config.toml
n_layer = 14
n_head = 3
d_mlp = 768
norm = "rmsnorm"
norm_eps = 1e-06
attn_scale = 0.181
bias = "none"
tie_embeddings = false
extras = ["local attention windows", "gated attention", "exclusive self-attention", "normalized values", "value embeddings", "capped logits"]
init = "uniform"
lr = 0.00518
decay_shape = "linear"
final_lr_fraction = 0.0
doc_mask = true
steps = 6649
Each number is 128 + 24 x the weight over its row's rms, rounded and kept within 0 to 255. Layers, rows and columns count from 0. Numbers have three digits each. The size before them is the row's rms in percent of the matrix's.

# up: layer 7 MLP up, 768x192, rms 0.206, rows 54-85, columns 96-191
# down: layer 7 MLP down (transposed), 768x192, rms 0.2, rows 54-85, columns 96-191
up54 097:097106181139084162137162131131162129128159131100089142119139111166118100097131121188078129154138162088118160128158121149146149119108128114155105158131119075159126094093132162134115119127100153134119113090169118122123120135123132132127142121188136142143114153192100153143125153133144149150
down54 099:132123106109172133116124133166171114119103140148125100105163110204147091136068121152132139103097178147124125137145133156144117099131151096178129137122118082149122127120110148150165161161146160141152119155098106135159106143106090095088125137104142098152104119105170089156132125154143158175
up55 095:127125128109116136139127160151129107137100103130130120115077113131190101111138126127119145160144094126152136108156159127097132110099089107108104104113125144079137086141151141132141078146067109139139124166129145087130181117124159108107137136097203119127143173091106117187144169095099151155
down55 097:102168098131117148165111110138153119136134106092150108109106103111179134104083129105125133145124061117122163114109155118120122129135109084128112140167109150109149141116147132150136115106114140078165120129112104085140172080092118130125172147106152115089160136095111131150153149142130141138
up56 095:146123136134124181136151142116119107143110110104127103124120150127090137084154123156143169165130125115106129120106101068158175165104088102106125108094090124127148163140109144104103098117091145135122119089144142111192126144131125110114115148155100115107151166079124140096129153128122147161
down56 095:097114115124085124147155091143128135076114127133137127138127147130124134157135094115139137101124158110107110114121120171157121099147094130090121136074132150142123136115105138147159161152123134091153126108127144159094150150102131099116118153120161110155162129157149178127154108186080130111
up57 105:144122126125143107132097093148138121127103169101131155142122156152093142131155130122143108127125196118188137105124097166105121174143076136156166135122169192120134109112128078120138161098162131159153098106150134137075170121131141140140079110130109153094132113137114146125111127142138129120
down57 103:096113089152156128113101155098113170129117132146110093159135128197151148110117144149118140117104176123146151125127123156115119113135138118074194128128127121104115150160125096160156109078143121095090121114116153139156094157120125156174123116095143129153095140128117146136158126125140112130
up58 106:140158124134104108168118128103124117139181181130109163126172129114122147122136137140163112156114164135128134120133129147132115144122103145144119134135127131161145146082140169099116145115152163098094109129106104101120127099119161155151105095124101156113110111122109130127096135123168111110
down58 111:137133135082166145175112097135122125127140176144099106155153106106134094096186210157159105117150133107157108126165107157140089108125134123123133166127116119155144150109135089150111125177101099128168109128120124137153126154151110113147122116148133150117116129137127173094164145190114114098
up59 095:168127159091129159128133140144159113123113102126093134139124097091131123149146128131132147134161118131140154129094043144125088154134189163142105097103091137123112141097161160099134143145124126106130125119126126131125144136140137140126104100103145112119163152127135091145130144142163119122
down59 100:106165093129091101157110115142101125113140113158128132128133113119123149148142121148117109124136138127123083106157123135147111106111160120129118088124173171133161125167121153111122166107117098122130106142114138147121138128106153135151098148150130123131158115084142130137165148143143143140
up60 103:129105115110065166134094154168143116147160133118130137153145155115112142113141138134146143134135157128139101140122123115153101141143100121138104123126104121129173106129120179143126174124141099131153127140154107103149095078160143146122150173152118120135099138164159135130175130151139090090
down60 095:113151072128175114100086133105135103145115104098116180128148144127204085159160161114166132059108146120100151103153124096145125125118146165146159122099086110113109148126144124127170097129127129108128124131154113101148118154151126128112145092140136122153096145124099160120136125154124147122
up61 096:145097109131123106074091110167078131157158150138131108133137131157132132177165106150107111146084167124080075123158125116148132140119112102142115148107132115123118114136138146145134099108127146117145112140144092137175106138131117133102113087107129123145162076178108145150146146099145117124
down61 097:140136126108099153143126129145134116138119091158126141151094131091125110110108119114056166178095128123126084124099152123158131145121106108130100117153151123122160154072078149141138164090113120099113141127152145147100139106139179164100134109072153133134147126141134085118141131134168164124
up62 105:134121153147156130126119089100094131150160153102151145129119145094156140134176108133155154091103097111106141129105063160093117127125118139170136067166112159113099148115130112140128094105131109130097091121135128147110078085097127148134098129133136052144105105110148125119094107164149145137
down62 103:123113135137134145161111133146082171142149149147138146107095110097138161084097151133132139143092111156118078135143103101148113128116124124095098096123117161149118141148135115156076100145101137156130138113143141145126118177070162127137150112122151098163153132154133142115147101132137142150
up63 101:144162122154138109148148096126146132164123128119116117138145149161113168123118133112089116131135143083160084152112119183099159153124127105127104111092099118086126102132118141078138119120134109145103113097114133151150170100084076068117173143135115166134097126117147104123150144167097081151
down63 105:103152146139117150107139133119119118148187141161097145112126113125119135085140167133121149136117097120091126129146123077134126138141139105105055142115153114156098113134116157151143101114117119191124141124103114101129102133131185118127121115165131131163153113119112147112161128185112156090
up64 106:122121100094114138118126178109110119117160089105117114115161117111121164134151164132106161088107177111179125119069120124160147148144107111138161146126132111100156105109111152121155138145170094151090051131142141147140125100172125128111122124147114166138083131133096107113103144101105185116
down64 100:151128084117179135158104133150137166122151143112105116152123098110133122103134164124146119128141115080100157133098129074111130116136097142108161127147147127135116128174110135115102116138158069176148148151148113074114084136176143133139133113091107093188133107163130103114147065119148134136
up65 101:119109104113111092122146103119087159120161130134144168167120105103132151108112107122113134135149176142113118095149172120142102147130138130115167115109132144170123151129126114121110135132105184113138114106148144137139138164091165125095144117131133092128122131129125113139113180123118147082
down65 095:097122132150168184152140171098055149133111106129137109137123140105150106138162109082129131121117103132113177080115133136150117148159161140105095161143138162141126158138135107158134148156159177124176124153142138122116118157132089102132154105088138089150127119116137101114118126172120147150
up66 098:158102108135160149182173118134167145123115126131122137117125176159132169101128125090076095160130124103125156141132066106150155147080129111142109127128086133123129121121150147132137096149139145095117144089106096093147100082111077078145122137114139142183136154165157131139149136121142117113
down66 103:106106143152144145070077139121151140113156115132111145138133137177113105114092100122096102170151129141180184108143112134120162108074152100117107127148133130112075102110092128136171128107156140153129128130168126128106141114160131131108100140159132119093163131094101106106135134105140151110
up67 101:134104101147099120136145158161129197146102078133122144158140134117136105070130120127088114137116129159198143127137129125135167113102125124164128131137101112119142106150112138129182108153120137104149099126165170100110123143098149151132127121147091152195156105174091123098130086138155137150
down67 104:187122151117162153141169115148133160149128111110127148162087158101106175141111108103130106121127096145143180139111138123157130110134139128161120131104118141096129109105120137129144102171132106091144145138149154062146112150152106151116191155132129126131145107134178102087122128124138123150
up68 100:095083114052132132141072090136137107176105156165125092136149127112159056128116088146145136107157173129115090126177154145161131171088109152132145136106146129135101164105131142147141116086113124162122099131134153128109148118165158118133103170129129132171136099091164121134124143094090170119
down68 090:116123119138175127118137103170168086124106096189141136117125129119084117164157115146148108113118111156136168092146159092157115134111126113140142115104141112084160124101112133133149143089133174109166103158115190137109118161101114173111128103092129135144113082101141132137164146137137101086
up69 093:140137159130127119117119164100133129109093096145124112109123120139141126102100164123151113146127113134134157164119146134123116160120149082100131115128102119099142121152174057094095109130104144126138127177141088151114108112155115168116126126118101065141116098130109105131147139121128112098
down69 103:072107112098104083104131114129150168137125066130124125066105111138159162137152142131129128151141105132131152161160136168111117079133103124116107123141137110098112171137119079108114168100155118134145163157155124136119107134126108115102139134098120143097155149101138156065135154120109153118
up70 102:081152159088168153136140144099090103118162143103108149135130082061124123127126120157133076151153156183172124128139130133091097172102131129146076148163158090151090108146160149110162126126128148128112114128127148130130110142171139117113152126122190126126138095132165132102121120138116106117
down70 099:113066139163148107088186104109088116123155149143087152137141114161161175078163132093117118178156132120107134117126106145130132142132149129139104107102098147147115155118157139105141134167136152144130154168116156094143118129144102147114131139187111152170113116113145101144144133139119116157
up71 093:132096130120143106125112129136099121146138151126114151143092111144094129160056090149142085115131116082103114094130103151124076151093154135144141135131181086141132142114113114135126155146101143107150095135101098127113143113140145133122137122138108094151092118138138138090102136127114087100
down71 088:114133135094105143136181140138094146084162133107151101120106095110098125124135149103113129130105112105127105101081113108152137109101149111077139158121110100147125117140159112133158157128116113094178124126117151153102114117134078126121152161144144142137140124149115143123134083176186108134
up72 095:088133124143114122143147115123131080143121131130121152118119134119153097092098129143119107108112125156093116104134178123138153107162111147100111126125130164120126121134114121126164132118133099120118124111103161136160121117162101130120149091116165170083126127145162113141102155120113131150
down72 098:125127110143142126124112149136171178125117129131110149125154124141121134108112137121070138141108071105109126131118131159143155153118071103099125122111108129112116103177134071160103144145106096144114164167116160154170107094111127131117139090108092160145088121137186124118145176135124096140
up73 093:135124134117105141169113148103122158130178131141146108107152135099091122158107139139120130166134101077136120122144129116147147094097148129143128120134068099141134113144138125128142112104136164098121199161147095114171162122117071066114152123103148132123152126122113141119098151092116133166
down73 103:132160101136124093133152103121152105150124177144135142126156114158122145122151126077137149159167112133173143147135123122116097088101129174133085140110133120118134075100138141162089108127141137120164116105145107124111108094119137091155101148129154185153113138087128115119119128138143107135
up74 104:152120117160088084173102117079115133120121145144162123138117113124074134088110137108108146185171127135094101141165174157151102131150116115075135104156124134113105164118099149136121141158125124134129116167126111138108131088087081096112154139116094126171106159164147121135130131076159103095
down74 102:169147158150116073094119115081113122147093186088131132157110129145153101143132112144134117120154101132109103186105083162136124115164127139127131122130102107140123109121109138134082182144136106119129150131114126125137136138093143112130120109110122186112157132153071127112136123119131141129
up75 107:151150070070160149118128096171118126122161134174126165128118163091115104164168113085140064112122151074095143106135139133127105134119103149170168157087120147102111124107121101147130157100101150130122153131134143125141119172094167096144136146147105118135136112145095148141120120102115121101
down75 104:122156081127127125100110088132128109146097119112115168114135146125132145125169044140104142137131104136112129138123149155101109133117155082084151117133113124140083087100131125118109091141110119109154103091129127156141114133111122110130151154178138148114163180195078123140107111123121097133
up76 112:127140122116127133140101088163087176165116181180088122141116151093128122156141107108121157127106131117102137149165138123110115135127169119135122107160090143130127150104131102132136152084148170127125088096169151175146139129156152105128129091160177124130113147152122127081105140102139089090
down76 113:130139076105160116114138115133164176121143139134103167117137136127121121091112137192131080088124098104127141143175172085166137112137127109138134114068105118115126194073147107140146123119106125139152124122129100111153129126140141161119176128142133152117129137144128095133128128142118130114
up77 101:101147099186140107131110127145127132115081173148134162134124130126103123094086138151124125122133146165138113177114089124124129125120124182155116150119125144117107039077117141146074153117108146152109130112173141138106125101149116124159151103155116129093105117127129133122145112166103128137
down77 098:156171107163147126137108189147129141136105178168175157118126148095182118136105141122132162149105155161141123158088145112083139126142131102126123100154113123065129075127121154147154136101119105130145149106100146096146157124103133093123099114153159145118140128126142138116110126153115129165
up78 101:108127178143157174149112114111115126155141115147150138128121110133141133139140096108103157183113169103115148131126100130131132086115117132145105090152128138126110113071159144138141129114111161059135169125167108154125100139101125120169142131135110153159147132127136160162131152084158104171
down78 097:113104103126123126165145096116123119120133145116141113156147118100125162110123143091108121112150138158129103095139145165089092086121127073133125132104154141159121099126142131148144120098078192108080108159135142145122141129108119127135133140131124149164123114084152089122106103110134054129
up79 106:090169117124123111084148119124152119158129087146118110120155137122135066161134089116125128129125158094111141093125082140126116120112075159095129120130135129138122077125125152119121158131118116133094168085135137177132115177118128108116146109138118127156131100175127112165156155136145123077
down79 101:100141108162154155148160078129139119088095141127124110102148103107149145103184140145126093106100125143138126112097129142124110139120071124105152137144140156153111099133124162117104175112164113121121140092129091150140113176115119147153149102123135130157144089162075151160137126125115143142
up80 106:152128161152139146113187180125117135097149124093144100086165121109080088104147108145105082125121113117160164094153179132152134094182139152132091122086123145161119146121159092115105147154112173141135188137138126122109147123119127138138148160109139141144132131164097089136115156111124118138
down80 106:120127135106081114155151146122102141104144153115132128090150155105107169152109124163125076130091104124122113131182113129118152160130148130109133091112099132136137148074085128120187146156126168117161168131176133122142115145168129123164191102158132093137122122097119130097153127082133112150
up81 089:118159134126130129103090120134135143115134134157115129130153148127102096144113114141107133132136143139166118139188088145153138110114177159137115155148153108088108136124128186095100083133126147117062129154148163091108104143090081148107075133109151111119134126146133129126160138129148164144
down81 096:110112147139139169116107177129115075163117119133108118151121148144149157163117110130109134173134165111144132106169135149127150124108157150112152116110149110171125132136118154112115124160121172127152126114104099116104124116115180094125099143099134155142103107100118143145124117113082079109
up82 112:156122134107109092133100149129134172132142138194141110111145114126095161110120137159126117111162135121104138154137142179162117105147141154133124125087123107132143102083166147109095129133086118148136133176148097105130117152111145114101082114134116122156170186150130102121145116106139131124
down82 115:118138089099131127119158107099165129109133130132189114111125115138152144108143171193117131148153164155186121093133130112153117085095142137130105141144120084128135161118143110133104157114120096117153156147161135124116081135116092084092143127135138126153124091080124109124156099149159133148
up83 103:107140096142171119149138126162147127158128103136109143159137112129141096097126150155110164113154116151147161112148093102110162105119115176154128103122114143148127177132161113137143138110146111138160157127184170075108146092156142165132132125144129154118094111143124113161131160130181129073
down83 100:118156118124199141125113147112150106084150094101142139178129110094129142126143119127125117115132128149173127128126133095142151153121119163111098118094083170114160131157135133157117130135130114121126178126075159123117141091153161124109113143099122123177146099116160121146119124122086155162
up84 103:100134155129167122118116138144152147138142107127164133098117143123141152130114111090094104163122087166143107120139123149126154130155056099164105096097129106127086125121126125130145120116092172120132111109140120105166145130108180105177126102149162110167147157132117143132128157118145111110
down84 098:111104113175162092099109107102086168149144144078163151134103124125140144128080079054144110124102089118111132109090075112160161089129115115146129174147127169126139095126124133134138073126101160135132124132116165166109151137104103137160157076171141114137111140139137106114129116161144152113
up85 087:133143141120114085092070131141121120097117149117121133130135152149139111129147096164142175117130169169126114101151128158116131138171105149175132151117131110136152146139148130156160097095122098129127089158164117174163074117121121118090100089156119110131125116119143130119123147169149128129
down85 101:130133131094109124097132105161138101137130155139128125131089107144142126131111138119126110142140114103139110091089139125177080112111114167130133129078139133137132113090150121098124162167112108146145126120147113130151079184125077099109131122144115133152141079091103118124130092144128124079